Each number is 128 + 24 x the weight over its row's rms, rounded and kept within 0 to 255. Layers, rows and columns count from 0. Numbers have three digits each. The size before them is the row's rms in percent of the matrix's.

# layer 3 MLP gate, 192x160, rms 0.155, rows 92-103, columns 0-79
095:138144154119130079119140150118127142106169173148169140105149126149099144147124125127133164129124107141145170161113179142141186121165129130130111144101152128119126153131109104118187105151105116125139148130112073138097093118113179115172134095
102:139130155108105101090108113163138145111143142123134088082090106131103123114129130157184094131105103106099139152073153136144151136123136122080123134104130124110140134089108146109189124102121118147125163153045124136127145134118066145113171127
081:160087115129137136123133145130116125148109130085142147159155151150161150122113156092148140113112116105119137138106160143119102157157099150155163139189148106099140150150108104119164158152116154095119141182151107131100119149148157140137161117
096:130115130122112122091141105110144131106119101126131114147128116131177134127147113144184143123129103155155118130130113142114145140188156143111109128101102142129113155192119204115138157095164097134130126123111181159132146120142125116136124104
094:135122108097079111105113108115124117125140151166163125130103138134129146065081106155120177092137136148144167154107100112120148142140140143104119096149086112119144101137135095162115166117137124137085137123144157159128150138130134145119145099
102:105139150110161089172122145088134090101108134092158096167104137155128128070092129165120153105109128127131148134142156091113129143155107120134093138132102150114144163133149158135151075153135118139131135107143137177131131133155175151133123116
095:102113153120129113097132099142092147118154120127173150131144176106120159131172098142118144154119108125111146128153178119140095118154157157132146133141126138127111152128087131127120155130104127176108162147131137152144135143141112155131112097
107:095178140126139128162112148138156103129115117120124140148120109183133127117111113156184163126128131101115127157117130128130094118082103114127072121141167147089102170142107120134132113173105156172152149164120128149140121140124148144122113142
096:100153088123121119126143116163140145119161093114147135121138109152182126085111125136148131098148116131148125170102161122123134160157124125144116152153083132163159138122124168185085120165126091137147112141171086152175134106143159137106121144
100:102147162102124112113140131125117098120133086123156116110154133154124132104140157138114203095148112140133106149154144132087137157130150117106104157105150138116125185158126136150135096100118151165123116143165134146109111098141111085139181103
097:129105147109147169134180095164137085103150140104154145111170126178119127102136123118126132094109175138118157157139104112105111174123129098127130146184162164122170144138152117138099095099142137079133086103127105108096146117136121151124137110
093:165110137145120135139144132135151157126138139112146104127120121161152126097148121128143127105089119151142177153106176119134117170117154172155111165126111142124126144137110110139136133172120165140126115152148127132129150129163117108085111145
# layer 3 MLP up, 192x160, rms 0.147, rows 92-103, columns 0-79
098:103119152071133170109155098144167136116114067134124132140138179116115097162157143150166135168133086103138108114142120141134124168124146106145167093160136114184152064093135148100127132132124074127127152157068176121137128139096146120109152124
105:116127126133123179154133125108137134152106117153114126069141121152130084107121143122132118102174154149162116131141143146106160143081118129113124133092074053091117148117110115162128075149145148157158136096132145089162102132144130088145105136
090:162141140142141110086099100117129132131096068139120114154097117132163102150138138107128107135080141134142149127095084152113159144123156167128131135108131132146168116104155142138121118096120134088136083094154158145113142136125133127152106125
094:079143114157151131132142119133146099126143128152148114129139093212142125098124123163081139115154144162110111129126064134133113108098140170124090141095144121109114171168114124166133119118146150084136098108158143135151125144121119141143110125
092:116153122107128142135139142130120120109153150132175128119183117128142116117122121135126171126150141086171141141118108119115127126132160113097144138122097142092139173081124127152177137144147094114134144132128174116099166147117073131121161106
107:104107118186163119144104191151171168135132082140082129049104139125153116111152142115131071132161077143127114124100119124138124106154112161156117144132110130138094146110130126128130088113128149114111105147133118098151123103154132169137098162
095:123109156129107142133134117102135138123119160133119123130142085103106105129127119086145154133089155168101143131106120136111156147129137125119103119146163118136159105118134171138126125123120147141131194145141116126151095124141132121122136139
106:098147110099112137130131177131141121145122132122146122115148180142121153151155099102124121203163095129140122132127125141178160123119121132110152118093159128125127128123121139061108119090104105123115139111135137111163161101162142128095145166
098:136128117127150114183148127156122137134090086116145136137159120160124131120141127140137152104085148141144153133090128115153157100102119141158091107146181125131161116150156159142093086123082155173168120115113103141145139108142162173096136150
096:120123135154101090156138148161105113166141165140122147165110140089152128128156141142100129168155137156168155114124111162148112116142145103167127095132139169144099128129110162103132137154134157126115112147085081131159162133135122134137107121
101:112125148099140091101157129122151151131137146113167125122118119059139099183146097176146128113103142108143130131129115092132107157157101126119198150122112158131122119132166153088121145165152127142150118111068116162156132159098114121119183129
098:094106066118110179153107114145184141151129106128159126120113137149134161166149115108151133156102124149186146104122131162146142099134136157124129142105092130141124127148160121123085158156119125081146086134134148154106152165172119102105108118
# layer 3 MLP down (transposed), 192x160, rms 0.147, rows 92-102, columns 0-79
099:136151152113099165120128115116107080107129111135109119121091154155110118136128137139142066154143138123112120190165146118126155104128135105128156146127127145150159148164088126140082122122074130120079143119106124173128109159127166110161110134
102:111131152105137152081110126093146113154126127146124123130141106102156119099149113153135071124133115083119170156137179147158116130100114143175130103112147100128132098148129078112167101125120128100115168111152123142144182118133121131156161139
089:144136115122150120103127138134108146156134115139128103122138136133104152079119133172127073142113129136111165218083122130142142133102110089100121162140189165122143115127155146136157098141127094125172094144118136118116134168124129153163104101
098:126147172121094126154137138152134102115121099102123214147131149124123154134131113123158125110154111108133116035158111097147147123190081148089117103097129080141130105123151130119088122117120113142117112136144117153111115130145129135118167154
093:100107155157130120103134145140118113112141081117092120153106147108170114154145107151156145124137123154086102075148164133133128128142129130130158128109119106105134110129104118112129099138121132119145091124127088140197136133119108149125096131
105:128141114070084134133137133122112084113126154108091116125133102114083118111119102164116154151121140118153119255141131116142129163139150147118102120158160145143132147141138114139151125143129130150135143133168168162139152144123138147125144143
094:131143077141085126146128117162119131148161139080172153134130168155121139133129099134125106106106137106151152156146136122179095121116130138123115143138132116166098163124107116130118144130094135124119123148134106149083130129070104145164103099
102:144107082148123199146161121116104131148140121113187127128132155151148128132132166138079146110138138150127131111153118123164165116175137145137123152114135157108075137175134108134135134099128111163102122100122099138131126122128067141116142146
097:167122178170104111133134137170136109144079071124136123159163142139139186140128127101175129146110130080104130103115134143124108110100138147126113089132117162145147099143151130158122132150113130099162107156151123086132134122110105142111157139
098:126120135095103149138096084117125124114120130123171160112134099135107088146125120131120146143107147141097102235115122091119129127105124132118113112133134097105139140132113116109154121130088149119103101090081136153128103114114114117143167167
104:097111130140145117123149083137090155155123105123170074152156167148118154129152107126125124115097131110151119002088133144130136125102164132129191141119142122090123096109126150127107153127140127140165114164134150136119138141117160104158095115